config = dict(
    n_head=4,
    n_kv_head=1,
    vocab_size=3399,
    rope_base=5010.0,
    attn_scale=0.167,
    tie_embeddings=False,
    decay_fraction=1.0,
    doc_mask=True,
    steps=4867,
)
Each number is 128 + 32 x the weight over its row's rms, rounded and kept within 0 to 255. Layers, rows and columns count from 0. The size above them is the row's rms in percent of the matrix's.

# layer 7 MLP up, 704x256, rms 0.0961, rows 614-680, columns 128-159
size [100 104 103 100  97  98 101 104 102 102  98  96  99  99  99  97  98 102  98  98  87 103 100 100 107  96 100  99 102 100 101  98  97 103  92  97  99  97 103 106  96  96  96 100 100 102  99  90 101 100 102 103 102  97 100 100 102 100  99  98 103 100  94 100 102  97  96]
[[166  93 107 102 184  94 199  85  87 121 181 145 159  82 165 186 140 166 116 167 139  85 129 139  81  87 154 140  60 101 126 117]
 [113 118  84 117 118 105 153 124 130 129 108 119 127 171  96 169 112 167  99 166 179 144 104  35 104 146 110 135 115 142 120 162]
 [156 115 114 125 115 109 161 184 165 146 104 137 108 138  75 184 132 156 177 102 166 141 125 112  87 183 134 116 147 118 126 165]
 [137  89 105 122 154 118 190 149 158 175  64 177 142 173 132 108 120  91 129 161 145  94 113  96 144 162 101  94 130 145 125  98]
 [136 124 135  98 101  71 127 111  74 143 154 145 175  83 166  95 108 114 131 114 147  74 149  87 134 123 144 138 139 122 168 148]
 [115 121 110 128 168 106 129 164 132 177 114  81 172 100 167 151 151 128 136 115 123 124 163 115 119 145 138 160  91 107  98 156]
 [111 137 162 105 126 164 127 126 136  82 101 103  74  89 147 107 174 200  80 117 144 113  25 177 107 170  87  71 141 170 134 122]
 [146 186 114 140 144 154 160 112 121 136  87 151  81 110 135 111 141 124  75  85 162 122 153 175 134 113 120 114 162 112 128 101]
 [ 94 114 144 171 160 114 167 150 156  89 135 124  96 169 143  96  64 114 150  89 115 189 142 185 155 132 179  65 117 156 109 152]
 [177  83 122 128  81 136 107 128 110 157  89 128 112 168 167 103 159  72 117 129 153 105 108  80 120 128 141 145 152 102 101 144]
 [ 74 115 127 135 111 121 106 126 150 154  98  50 131 152 157 161 126 166 170 148 180 140 101 139  92  76  74 154 178  89 138 155]
 [109  93 139 144  90  90 179 139  79  81  91 169 128 120 101 112 123  81 147 142 168  98 141 168 120 103 121 124 162 150 204 119]
 [165 201 147 143  90  92 127  89  79 146  93  73 168 134 134 126 155 143 181 122 159 147  75  96 143 179 142 156 123 111 166 142]
 [123  90  65 151 129 174 113 130 148 155  87 118 136 144 166 210 142 127 138 147 142 145 126 119 140 145 127 159 152 124 118 113]
 [176 165 170 140 119  69 156 133 100 174 131 121 131 125 114 117 136  95 151 115 173  97 114 210 116 172 120 105 137 111 118 145]
 [ 95 165  81 155 148 156 100  60 189 151  38 145 125  97  91  98 135 104 149 103 146 112  92 159 111  75 112 152 148 103 163 144]
 [122 100 144 175 138 158 174  96 164  72 103 138 124 167  36 131 113 120 174  66 138 104 133 104 162 167  95 187 123 169 157 130]
 [110 148  84 101 101  94  57 148  81 148 161 118 152 122 181 127 152 122 131  93 150 106 178 122 136 137 118  96 138 148 138 158]
 [148 121 190 139 119 145 145 135  97 150 108 122  91 165  95 205  90 142 168 118 155 170 104 108  73  41  85 140 167  65 159 168]
 [132  74 171  57 106 122 137 160 175  95 124 149 109  88 149 132 161 143 103 183 140  80 114  99 135 130 210 110 119 141 111 142]
 [185  82 150  96 121 144 135  96 179  79  93 139 153 114 160  72 165 116 115 124 166  85 112 173  67 105 145 107 165  94 145 122]
 [118 151 105 159 140 101 143 150 147 127 136 100 188 143  68 116 104 190 112  90 107 130 117 122  95 113 157 108 116 137 104 139]
 [163 114 162 118  83 142 103 130  92 164 118 137 106 123 145 186 103 126 168 155 167 134 143  76 139 127 139  68 157 125 126  70]
 [117 136 139  74 123 110  83 161  53 157 142 124 156  96 135 159 147 125 164  78 142 112 141 182 120  96 113 150 167 122 103 152]
 [106 142 118 148 132  86 165 141 149  53 165 127 124 102 169  74 110 114 135 110  21 154  92 151 113 102 168 128 196 128 136 113]
 [129 136 215  77 151 129 141 133 137 139  89  83 144 119  92 137 133  83  78 115  69 113 190 150  96  88 125 171 116 138 125 152]
 [160 139 195 139 127 130 165 156  78  54 152 124  61  92 110  90 147 127 156 120 110  84 130  95 118 116 130 131 179 127 127 114]
 [116  71  97 168 134 101 141 110 125 127 133 203  85 145 121 182 112 121 155 165 129 215 117 143 117 121 113  73 221 151 160 161]
 [ 81 142 157  97 111 176 112  89  75 139  96 109 127 133 156 147 140 175  95  89 116 119 101  62 165 113  89 123 151 102 166 158]
 [145 139  23 108 105 129  70  81 125 132  94 153 146 126 119 122 149 166  62 160  92  87 150 142 133 101 126 170 165 194 177 134]
 [132 150 107 185 129 125 139  87 139 148 126  92 150 119 158  81 147  90 186 118 151  78 139 138  99 126  81 175 113  98 123 100]
 [126 134 138 155 121 127  97 144 160 203 158 139 100 130  94 102 145 124 154 196 109 130 152 138 129 165 171 186 116  69 119 161]
 [185 186 104  89 129 147 134  94 104 155 152 147 104  90 163  90 198  46  78 141 162 132 133 166 103 133 125 134 143  94 105 165]
 [156 127  79 125 123 143 122 130  90 163 118 104 130 128 175  90 135 108 128  59  72 100 120  96 113 118  85 164 153 178 129 116]
 [192 192 184 143 113 135 166 114  91 144 140 148 170 132 142 135 109 172 163 186 144  77  83 102  99 137 119 184 139 101 151 112]
 [ 95 133 134 160 111 138 167 100 154 102  73 101  76 190 181 127 104 164  81 151 123  90 148 176 104 129 135 177 139 158 110 138]
 [154 152 151  81 223 116 118 119 159 101  83 153  73 128  93 148 116 140 182 136 145 106 198 139 113 190 124 101 178 132 157 132]
 [152 134 137 109  50 124  90 169 137 171 125  98 137 120 144  80 121 136 148 109 110 113 148 154 172 141  99  59 135  97 127 114]
 [141  96  97 131 120 141  96 105  45 179 128  94 128 100 126 178  71 140 130  89 144 150 167 152 134 143  72 136 140  62 126  88]
 [134 148 172 115 137 196 148 148  91 120 116  99 161 213 108 189 133 136 112 197 108 129  68 127 120  67 160 118 115  44 130 108]
 [140 119 137 162 118 133 128 133 115 183 114 163 132 121 102 118  98 121 123  89  88 127 168 117 177 113  71  72 145  86  93 163]
 [104 155 134  97 185 117  80 110 135  96 125 138 151 129 176 158  99 140 101 114 143 155  70 128 107 112 105 107 125  99  76 137]
 [139 157 102 118 114 108 133 107 129 112 109 148 132 152  64 151 114 143 107 121 103 163  94  97 146  96 169 121 110 180 160 152]
 [131 156 146 113 118 129 161 134 103  60 148 152 118 158 164 111 134 167 116 108 138 119  94 162 120 107 158  90 106 153 138 182]
 [147  83 126 121 180 173 135 186 130 144 123 166 147 124 116 109  65 126 177 161 152 115 122  98 125 159 100 114 116 132 147 110]
 [143  95  98 125 121 156 171 154 146  97 112 163 131 104 109 154 148 120 105 145 126 137 173 181 138 167 150 184 182 177 172 126]
 [141  84  90 134 143  65 117 145 143 153 147 142  86  83  69 142 157 113 109 132 115 147 146 122 119 123 153 117 155 121 150 129]
 [160 100 198 133 144 124 135 149 137  81 114 155 139 127 102  73  87 134 145 155 104 123 121 131 130 108 156  99 143  87 138  99]
 [110 123  91 116 118 107  92 114 119  82 130 126 104 105 140  68 129 128 175 132 144  94  76  53  54 115  65 175 150 149 118 173]
 [122  61 145  96 127 159 107 134  83 122 110 135 173  40 168 176 167 119  45 118 161 141 155 155 100 145 198 143 125 139 169 108]
 [151 165 157 123 118 159 128  97 133 136 122 148  99  87 165 149 181 105 142 156 108 160 185 150 101  86  98 105 104 129 170 151]
 [ 36 118 122  68 135 113 173 111 130  78 116 121 137 104 117 106 137 119  73 114 112 122 162 174 140  34 171 152 117 113 163 116]
 [130 142 122 127 153 139 182  95 123 100 116 152 118 139  96 119 150 143  97  98 113 158 134  89 150  36 155 169 136 112 153 130]
 [ 95 100 125  95 152 163  99 138  98 177 117 123 133  54 138 122 165 113 106 155 184 143 112  78 150 126 109 155  93 161 110 146]
 [147  88 157  90  99 124 159 141 114 156 137 171 124 156 115 129 110 177 103 134 112 117 179 146 129  79  77  68  86 114 156 151]
 [ 64 125 131  82 125 146 150 136 121 152 118 121 149 141  80 143  93 150 202 130 137  72  82 137 150 108  85 167  85  98 180 123]
 [153  87 101 170 140 106  92 134 122 124 104 104 123  97 147 182 157  90 135 133 148  92 100 122 106 124 141 102 116 130 153 184]
 [108 121 164  85 119 126 105 109  73 151 132 147 101 149 113  61 170 207 195  93 140 104  46 142 178 164 141 138 190 159 103 107]
 [ 93 117 123 174 215  91 181  76 156 106  99 138  63 154 140 134 110 154 152 107 105 117 133 160 136 159 106 122 110 100 109  93]
 [129 125 120 127 136 172 130 143 131 149 172 140  95 128 109 141  77 128 158  72 164 138 107 156 174 142 107 151  80 107 158 167]
 [ 60 141 128 133 109 132 194  89 108  99 110 103 148 128 171 125  78 128 136 106 161 134  77 105 101 169 115 174 137 132 118 122]
 [137 167  97 111 149  48  89 166 147 154 104 147 106  81  70  55 162 102 159 179 134 195 189  99 135 130 151  94 128 130  59 108]
 [117 125 161  41  69 124 106 149 103 207 152 134 115 105 134 176 135 108 121 157 153  98 152 161 137  66 105 123 115 152 100 122]
 [130 163 124 146 104 145 132 179  36 116  80 130  79 101 117  86 115 149 129 191  82 137 117  79  98 129 127  83 118  95 112 176]
 [ 98 113 114 157  75 134 143 102 164  94  97 113  63  96 157  76 142 127 133 164  92  97  94 101 102  99  91 114 120 120 139 125]
 [101  91 143 110 123 102 128 121 156  63 168 185 151 123  89 149  45 137 153 141 185 158 134 141 161 154 130 121 115 140 189 110]
 [137 110 124  22 126 143 119  80 100  79 184 220 155 165 166 101 161 117  92 144 118 165 121 136  83 150  72 127 162 163 155 149]]
# layer 7 MLP down (transposed), 704x256, rms 0.0926, rows 614-680, columns 128-159
size [101 102 102 100  96  96 101 101 102 102 100  96  99 101  98  97  93 104  97  96  90 102  98 103 106  96  99  97 103 102 101 100  99 105  91  99  99  94 102 106 100 102  95 102 100 104  99  86  98  98 101  98 101  98 101 100 103  99  99  97 100 100  93 100 105  96  96]
[[ 89 113 168 119 205 115  63  81 106 142 135 131 156 135 110 102 154  97 115 153 107 158 116 165  91 144  93 183 114  96 135 115]
 [121 122 150 125 169 137 172 162 109 135 119 140  88 121 127  67 133  84  79 125 119 125 114 160 137 158 140 138 179 158 117 155]
 [155  45 118 125 141 125 136 187 175 137 119 184 211  79  79  96 130  99 178 118 111  95 210 140  89 174 131 141 180 107 116 137]
 [154 132  87 117 146 115 126 106 162 117 156 158 183 186 110  59 127  97  77 155 158 119 115 157 121 153 117 157 120 146 136 104]
 [137 154 154 113 101 167 117 146 144 165 111 114 161  71 102  93 141  75 157 128 111 165 126 104 154 114 166 130  74  60  55  87]
 [ 99 143 138 115 140 194  72  80  70 150 118 104 100 151 122 127 141 153 116 185 147  98 151 153  99 151 150 173 180 127 113 112]
 [ 98  71 143 125  89 224 121 136  94 153  92 145  94  76 142 113 168 146 175 132 148 155  86 172 112  77  65  93 105 163 156  99]
 [100 130  67 154 143 135 145 117 197 109  70 132 109 108 170 101 142 109 107 112 171  62 148 137 152 114 181  78 126 156  48  80]
 [152  94 122 119  76 134 167 104 151 111 152 112  76 144 142 143  72  99 110 123 175 127 153 195 107 107 164 134 120 114 173 161]
 [126  80 130 134 119 114 104  93 145 158 146 105 131 182 148 124 126  77 142 100 135 135 118 105  94 159 106  99 143 127 128 128]
 [121  93 117 111 125 109 111  66 180  68 116  62 133 184 177 146 122 154 142 122 142 168 150 102 136 109 136 176 169 112 124 131]
 [ 73 118 192 144  81 115 132 134 108 122 150 122 141 108 135 128 186 108  39 184 155  55 131 111 173 146 156  87 163 150 128 134]
 [ 96 154 106 152 139 131 148 172 127 109 124 160 134  99 123 163 154  92 140  81 156 126 114 148 174 178 156  93 106 111 164 157]
 [141 177 100 140 172 147 123 134 133 112 101  74  80 159 187  75 153 107 141 128 158 130 134  60  71 143  71 161 152 190 154 100]
 [ 81 109 164 128 146 139 130 158 182 164 178 148 163 163 104 107  77  89 158  38 160 131 174 115  85 153 171 117  94  93 107 140]
 [138 118 107 157  74  86  96  85 159 150  74 157 128 126 128 151 162  95  92 134 152 147 101 158 113 132 147 141 159  87  76 146]
 [161 130 157 103 142 142 138 194  91 140 113 109 145 111 167 130  81 104 122 181  94 142 144  89 107  96 168 113  70 100  47 151]
 [120 182 147 109  79 123 120 108  73 129 140 117 165 173 148  92 134 121  99 106 193 117 194 140 119 150 137 138  68  99 160 120]
 [157 116  90 123 124 182 128 156 196 110 144  82 120 110 161  95 113 108 152 132 139 104  99 123 183  99 123 111 118 142 166 209]
 [215 121 134  50 128 140 149 120 125 120 113 113 108  94 190  53 108 140 135 166 142 191  56 142 119 102 154 129 130 160 135 138]
 [125 106 135  96 119 150 129  98 157 149  96 133 110 128 118 117 127 151 147 110 125 152 147 147 115 161 115 116 126  82  69 138]
 [ 57 115 103 138  37 125 161 187 186 154 147  76 126  63  67 105  78 171 128 134 102 115 131 119  91 134 114 103  95  99 118 140]
 [134 151 186 151  96 117  99 150 121 107 102 127 132 163 154 171 143 132 145 112 163 157 178 139 137 152 175 148 147 127 107 132]
 [ 91 161  97  90 127 117 127 172 158 124  37 113  71 184 124 144 122 160 134 128 186 140  84 120  84 146 113  73 151 157 112 105]
 [160 146  83 149  94 102 124  87 184  84 142 145  56 162 196 138 135 109 131 111 101 167 117 174 136  82 104 182 161  86 141 143]
 [179 170 147 113 157 147  93  78  80 115 187  84 135 152 102 112 146 156 120 139 109 154 136  86 102 134 150 183 142 117  84 149]
 [ 98 112 146 176 137 166  63 151  74  98 143  99 101 138 124  85 114 125  96 129  84 130 133 133 100 236 139 129 159 169 161 179]
 [115  91 163 135  51 141 132  90 181 173  77 121  67  69 112 160 117  77  81 103  52 116  85 157 107 160 120 134 130 139 115 152]
 [119 127 206 176 162  96  63 118  76 118 110 146 147 154 102 112 127 156 121 161 113  92 113  80 143 114  94 131 188 144 180 124]
 [ 90 154 101 110 106 131 104 119 100 130  95 108 153 142 137 144 121 225  96  98 138  71 114 137 114  53  95 214 125 150 152 144]
 [152 107  75 144 142 143 192  84 173 106 143 144 157 122 151 123 143 135 125  68 156 100  82 107 148  63  87 126 136 155  58 134]
 [104 198  96 143 138 157  52 142 211 115 141 151  68 127 152 153 111 137  78 101 125 156 114 102  94 141 167 124 155 114 135 139]
 [105 127 122  96 119 178 130 125  92 153 167 195 131  91 156  85  50  92 107 133 138 203  58 150 165 139 200  98 170 107  94 171]
 [124 148 106 122 146 101 105 116 158 119 141 100 126 149 155  99 158 112 145  82  49  99 141 147 141 187 166 210 228 125 173 154]
 [113  96  47 163 143 133 104 138 169 106 124  88 147  23 113  63  79 120 108  89 153 180 170 150 169 133 195 107 134 167 114 209]
 [ 87 151 122 158 163  42 111 138 140  84 119 156  82 170 119 152 106 128 103 143 181 128 119  70 187 181 181 118 113  81 144  85]
 [207 106 166  71 159 121 209 150 163  64  46 114 124  79 128 134  73 139  87  87 144 141 144 137 149 112 126 127 159 139  92 170]
 [128 111 110  73 148  82 113 185 158 121 163 119 178  71  86 120 102  94 101 100  64 140 164  86 161  71 173  96 178 183 107 111]
 [153 106 124 115 118 137 109 151 101 143 100  76 201 123 152 104  80 103 116 131  69 113 136 111  87 146 126 194 200  94 167 113]
 [158 146 130 111 129 139 110 138 104 135 161  76 123 154 116 165  86 155 113 186 153 157 105 119 146 113 158 140  80 103 134 146]
 [133 152 177  87 189 114 215 123 145  86 146 166 149 143 130 196 152 177 100  90 131 107 192 120 164  98 141 115 134  96 173 173]
 [ 66  51 165  91 149 166 146 111 129  73 117 163 115 121  92 110 144 119  78 113 122 113 157 169  99 131  86  93  86 116 133  99]
 [158  99 117 175 174 111 162 150  99 174 153 119 122 139 118 124 120 145  94 131 137 128 159 148 127 168 156 118 131 165 122 177]
 [109 123  71 162 166 208 150 104 131 111 164 166 159 102 159 143 180 160 164 177 132 189 146 115 145  66 115 158  84 143 118 151]
 [141 171 104 111 175 102 138 142 136 117 148 120 149  90 144 107 113 133 173 143 140  97  63 172 149 194 130 160 135 157 122 162]
 [ 96 117 136 119 151 163 153 110 153 147 123 119 109 129 125  90 117 193 110 113 157 197 145 118 137 181 147 160  94 123  97 129]
 [ 85  99 116 117 132  52 106 171 174 175 124 148  79 123  83 149 181 145  70 132 113 122 170 142  82 130 156 132 103  95  85 140]
 [135 104 177 178 133  85 111 131  86 115 142 159 153 137 115 147 154 142 101 148 122 145 147 115 138 128 111  81 171 147 106 110]
 [149 134 125 110  82  94 220 157 157 107 120 103 124 118 135 130 155 142 116 141 137 124  91 139 124 128 164 171  69 109 114 138]
 [160 111 160 171 185 191  90 102 101 202 123 133 217  99 133 151 130 111  94 105 111 178 180 145 116 118  90 108 115 143 154 148]
 [174 197 118 146 149 143 135  89 131 146 163 157 138 157 112 169 140 128 132 197 125 163 118 121 145 184 118 193 125 129 115 181]
 [ 74 162 144 144 138 204 101 156 137 106 175  73 128 103  71 114 161 111  88 131 129 155 166 141 173 106 128 169 122  96  85 119]
 [153 136  70 115 137 155 139 143  96 127 130 130 115 184  88  87 143 120 100 140 146 141 165 124  79  76 131 179 113 102 176  69]
 [ 71 135 123  89 166 107  91 143 181 161  51 198  90 154  74 113 148 133  83 172 120 142 164 136 118 129 111 130  98 108 170 150]
 [ 66  83 103  83 138 103 117 169 139 173 158 169 157 120  96 109 117 137  92 108  48 128 174 138 140 189 144 129  90  91 116 111]
 [159 159 118  87 129 192 122 100 159 146 132  97 134 169 138 113 126 161 128 152 120  74 128 123 106 142 119 143  89 112 142 150]
 [ 90 133 202 138  92 164  89 137 121 223 175 133 109  95 122 139  83 173 102 113 134 123 111 127 114 167 106 166 180 131 127 133]
 [115 192 150 140 170 116 206 159 147 117 122 151 120 161 127 108 154 149 156 142  97 107  19 141 171  88 130 141 139 146  65 162]
 [ 44  86 114 151 121  66 138 142 118 131 111 175 108 125 135 163 150  90 100 196 130 160 182 102 171 100 118  99 163  99 138 123]
 [153 145 148  58  76 144 102  75 161 176 108 113 141  88 114 155 142 145  86 107 162  69 131 104 104 103 145 127 143 117 150 151]
 [137  93 155 102  70 110 195 189 120 106 171 131 144 160 133  70 171 153 131 137 145 131 132 108  56  52 122 117 184 120 145  98]
 [ 56 128 153 119 157 108 150 149 156 120 169 168 119  89 113 133 186  85 115 161 124 229 187  69 117 119  80  56 100 139 113 128]
 [140 109  87  42 106  91 130 108 126  87 137 123 175  88 108 125  88 133 192  88 125  89  86 126 124 110 226 108 137 187 116 139]
 [ 93 203  86 144 155 114 154 141  90 162 148 124  85 135  53 140  66 146 134  94 144 140  61  97 103 126 165 115 137 132 116 179]
 [ 89 129 144  81 166 139 125 137 111  70 101  97  87  70 164 125 150  94  96 125 107  94  82  80 115 158 118 149 132 128 143 131]
 [117 133 114 137 129 100 101 153 144 101 143  74 125  55 114 106 115 132 109 228 146 145 129 150 151 161 162 116 192 137 177 174]
 [154 167 185 162 185 117  62 196 137  43 106 112  92  37 142 168 107 113 111 126 147 107  88 129 122 124 142 121 137 137 116  92]]
# layer 7 MLP gate, 704x256, rms 0.0971, rows 615-680, columns 128-159
size [103 104 100  94  98 103 102 102 101  99  95 101 101  99  96  95 103  99  99  83 101 101 103 106  96  98  95 103 101 104 100  97 103  91  98  98  95 102 108  96  95  95 101 100 103 100  90 102  99  98 104 102  94 102 101 102  99 100  98 103  98  96 102 100  96  95]
[[107 133 125 103 129 137 139 164 146 166 139 157 125 141 185  93 165  73 158 122  63 163 186 142 154 156 177 159 155 159 101 105]
 [ 94 135 154 125 135 149  69 115  78  86 128  71 102 111 147  70 159 103 111 168  43 149  80 146 184 121 119 157  96 114 123 160]
 [ 95 103 133 125  85 110 107 157 104 131 116 155 145 162 132  99 117 124 127  94 101  82 149 118  78 141 133 132 130 115 108 152]
 [ 50 156 156 121  85 150 137  78 114  76 124 149 132 136 130 177 114 139 180 136 137 153 103 171 130 171 101 160 106 149 137 105]
 [ 59 116 128 121 126 158 132 189 127 143 100 110 116 170 160 143 121 155 136 114 113 106  97 104 150 160 140  90 162 158 102 189]
 [132 107  94 149 101 209 160 133  91 165  76 180 114 135 168 103 196  72 145 142 134 102 190  69 119  72 168 136 159 138 134 127]
 [185 166  89 113 105 190 124  75 107 201 129 132 140  88 157  82 140  98  85 112 151  98  97 166 130 103 167 113 161  79 146 170]
 [164 141  79  95 138 157 114 131  72 186 114  87 132  85  91 116 121 152 109 156 108  96  81  78 127 147 129 129 142 111 124  64]
 [162  78 110 169 101 134 100 129  97 169  92 133 122 160 187 134 139  74  97 148 183 115 115  82 113 162 164 119 125  78  76 127]
 [ 75 166 145 146 131 159  94 226  57 178 141 112 154 189 183 143 137 149 147 128 142 132  88 149 109 132 129  82 151 140 127  83]
 [ 77 158 181 156 121 114  92 109 168 104  50 166 134 111  98  94 148 150 139 119 136 137 111 210  95 115 152  66  62 102 150 154]
 [ 42  78 105 100 122 163  73 184 161 142 138 174 116 165 166 126 144 111 102 146 100 116 157 162 151  76  89 130 139 148  86 124]
 [101 157  90 148 157 191 125 114 137 183  94  84 115 142 134 182 136 124 166 139 152  63 160  66  99 164  64 141 144 164 143 123]
 [127 168 147 171  98 160 163 157 138 165  99 155 136 145 104 141  94 138 194 145 140  74 158 142 110  95 125 147 100  65 130 117]
 [ 95  78 175 123 108  85 101 116 112 194 131 158 190 148 129 192 186  62  85 102  80 170  82 162 107 101 138 120 115 143 160 128]
 [138  99 124 120 124 155 100 130 114 154  94 143 169 105 163 143  81 116  91 181 119 194 133 128 153 117 196 135 112 129  73 105]
 [144 148 117 142 112 146  76 122  69 127 106 105  75 124 180 119 133 102 145 113 104  82 176  92 165 172 124 125 147 107 134 186]
 [ 67 102 167 142 134 122  93 100  95 176 130 104 150 185 101  86 101 151 108 155 108 136 129 105 124 112 153 135 115  85 157 122]
 [120 155  94 190 159 128  90 125 130 171  78 146  99 148 106 138 119 146 143 112 114 136 145 157 116  88  67 117 112 103 145 117]
 [158 138  84  96  82 127 125 132  95 140 163 153 145 108 147  87 183 127 126 120 120  95 128 122 133  64  92 159 173 149  64 149]
 [165  94 145 150  90 134 114 152 103 151 129 100 106 151 172 144 204 130 116 153 132 118 129 142 138  85 110 126  95 138  97 115]
 [ 89 107 100 129 103  76  71 143 179 130 123 165 102 164 127 106 164  82  93  99 159  99 200 163 133 178 146 140 190 165 108 187]
 [ 70 115 111 126 140 169 146 151  85 143  97 173 132 147 101 111  74 122  79 121 169 114 164 135 106  87  80 119 122 173  95 137]
 [ 74 116 163 144 136 174  94 132 137 167 107  89 122 126 155  98 126 132 161 158 128 177 167  66 115  71 136  50 129  90 130  89]
 [129  80 165  86 146 168 139 178  97 148  96 118 109 156 147  54 124  78  75 113  79 131 108 140 101  74 144 203  92 127 146 142]
 [142  98 129  71 141 111 145 114 167 186 136 166 147  71  91 113 125 101 108 150 171 118 119  93  93  39 131 156 143 139 153 104]
 [134 137 134 128 115 144 137 146  95 107 138 101 155 103 170  72 158 150 112 149  98  80 129 138 133 123 130 162  85 124 116 108]
 [125 118 132 124 112  96 136 113  87 123 118 155 135  96 126 169 103 140 106  94 132 109 150 161 146 152 109 115 166 131 137 175]
 [110 144 133 117 165 142 131 140 169 132  60  85 178 155 137 120 192 163 141 142  65 153 154 113  85  66 135 142 151 116  98 127]
 [132 146 169  99  71  98  94 109  99 163 117 164 142 168 183 151 141 173 149 149  75 101 135 120  67 107 177 137 109 176 136 128]
 [168 134  96 104  93 163  71 133 182 112 141 137 180 124 188 142 110 130 147 192 121 128 109  88 124 144 122 165 194 147 107 161]
 [115 170  78 147 123 117  99  69  92 180 122 162  83  98 117 104 180 153  77 179 120 147 166 111 100 129 116 139 160 129 133 149]
 [117  75  86 101 160 149  61 150 139 149  65 149  93 186 164  96 162 123 109  78 155 127  78 166  56  85 106 129  95 160 162  80]
 [145  94 115  55 148 105 167 149 130  93 113 127 177 136 143 112 118 100  96 168 173 169 155  48 123 121 120 114 115 194  86 175]
 [100 102  83  92  98 132 170 115 154 124 123 151 120 173 117 135 159 126  67 102 166  92 190 157  99 102 133 168 176 101 171 140]
 [ 97 127  46  93  70 133 150 131  72 149 122 194 175 104 113 194 128 164 139 195 128  80 151 128 112 106 101  99 128 144 158 115]
 [ 94 176 188  97  90 132  88 124  69 136 141  88 163 122 168 136  73 138 138 194 141 151 128 132 170 123 191  71 127 112 133  94]
 [120 161 138 132 109 153  95 169 132  92 109 182 146  76 173  88 182 150 101 191 168 141 105 112 130 110 131 107 139 146 124 122]
 [ 92 137 142 136 111 161 142  92  81 208 150 107 149 130 189 170 139 168 145 168 107 136 144 121 106  85 133  98  83 116 132 163]
 [ 93 126 167  75 104 100 166 123 124 169  74 149 161  67 123 122 155 114  88 149  91 170 112 105 188 129  58 124 146 131 135 114]
 [154  93  90 155 117 151 163 185 128  83 143 101 135 100 110  85 150 116 156  89 108 186 150 184 118 141 186 132 117 167 193 102]
 [107 156 125 137  84 129  97 130 116 173 127 134 120 121 178 129 124 154 114  81 151 143 162 106 133  83 116 100 162 149 120 106]
 [ 96  52 109 136 103 142 164  90 123 126  94 132 118 157  90 103 112 126 144 124  66 104 137 111 128  54  82 151 119 113 144 154]
 [110 127 182 141 104  98 179 121  97 137  74  66 206 107 117 102 168 111 118 125 155 103 114 143 103  69 135  72 112 104 159 141]
 [ 82 117  79 145 142 157 115  94  94 119 134 181 102 156 148  67  73 138 131 136 149 170 149 148 117 111 171 153 113  90  95 146]
 [117 153 133 103 142 151 135 150  50 107  55  84 163 152  99 101 134 162 154 149 126 139 120 172 129  87  77 106  88  97 130 109]
 [ 68 138 137 134 108 158 123  99 134 160 123  83 180 145 201 120 138 134 160 129 140  43 163  78 122 161 141 129  88 163 144 163]
 [130 128 175 123 105 138 130 133 119 147  89 171 154 116 154 122 123 108 127  77 133 127 190 190 178 124 180 107 101  69 172 101]
 [137 136  86 169 102 135 135 127 117 123 168  90 158  99 168 169 117 128 125 164 146 147 132 145 115  56 120 147 124 100 135 165]
 [150 151 145  67 104 134 153 132 134 173  85 164 140 132 106 174 153  58 143 143 137 160 195 178 137 109 131 149 113 112 178 158]
 [124 103 142 143 146 109 113 126  86 117  99 105 145  89  90 139  89 139  91 201 116 124 167 174  81  77  88  90 125 125 113 136]
 [125 163  76 135 144 163 102 160  88 156  93 118 125 174 161 110 169 160 119 166 188 164 137 166 123 154 116 171 177 161 118 164]
 [ 91 105  67 122 137 128 129 124 116 187 117 244 141 130  70 152 142 128 106 144 133  85 154 159  55 107 100 131  92 116 131 138]
 [122 164 140 120 126 130  81 201 103 144 130 129 128 195 148 107 133  66 106 192 117 183 113 169 139  96  96 107 126  95 112 142]
 [100 124 171  66 165 171 158 125 155 161 104  88 112 108 120 143  74 109 133 150 177 163 161 100 124 102  97 159  87 130 151 123]
 [156 164 177 115 126 145 116 139 167 140 132 166 109 126  77 151 129 113  96 147 156 135 113 142 134  73 111 105 134 215  98 115]
 [ 70 123 163  99 114 120  98 236 136 138  81  99 158  58 104 125 220 107 139  94 137 131 169 175 146  99 194 162 119 142 160 146]
 [167 122 152 139 120 179 129 157 159 131  68 142 171 122 135 130 101 131 177 158 130 113 148  81  39  94 114 170 135 118 182 194]
 [138 154  79  97 138 140  65 144 109 126 139 101 140  89 135  85 176  72 126 153 128  95 131 189  60  86 112 141 210 120 149 109]
 [128 143 150 145 119 158 192 164 163 162  95 133 153 108 111 113 133  98 154 124 109  99 157 125 145 123 118  87  99 162 146 113]
 [104  78 114 110 120 102 140 188 148 164 112 112 118  75  77  73 188  88 146 154 116 148 184 113 133 128 141 123 131 133 109 146]
 [150 131 134  85 154  68  89 175 113 190  99 145 178  95 109  84 156  76 169 161 147  73  71 149 103 133 144 111 108 145 133 163]
 [130 123 105 152 111  84 104 172 104  87  45 147  91 144 104  94  95 175 145 109 127 160 133 139 137 171 106 185 157 130 149 130]
 [ 98 152 117 118  64 148 121 124 152 101 120 113 120  64 160  73 126 137 159 167 101  71  99 103 104 128  95 131 145 138 133 132]
 [175 121 121 152 126 111 137 161 112 157 110 102 114 153 140 145 161 111  96 108 107 106 148 120 123 137 141 115 159 100 136 178]
 [158  84 192  73 111 135 130 144 160 151 136 106 129 135 123 136 122 123 118  97 158 104  92 107 109 133 145 145 144 141 129 185]]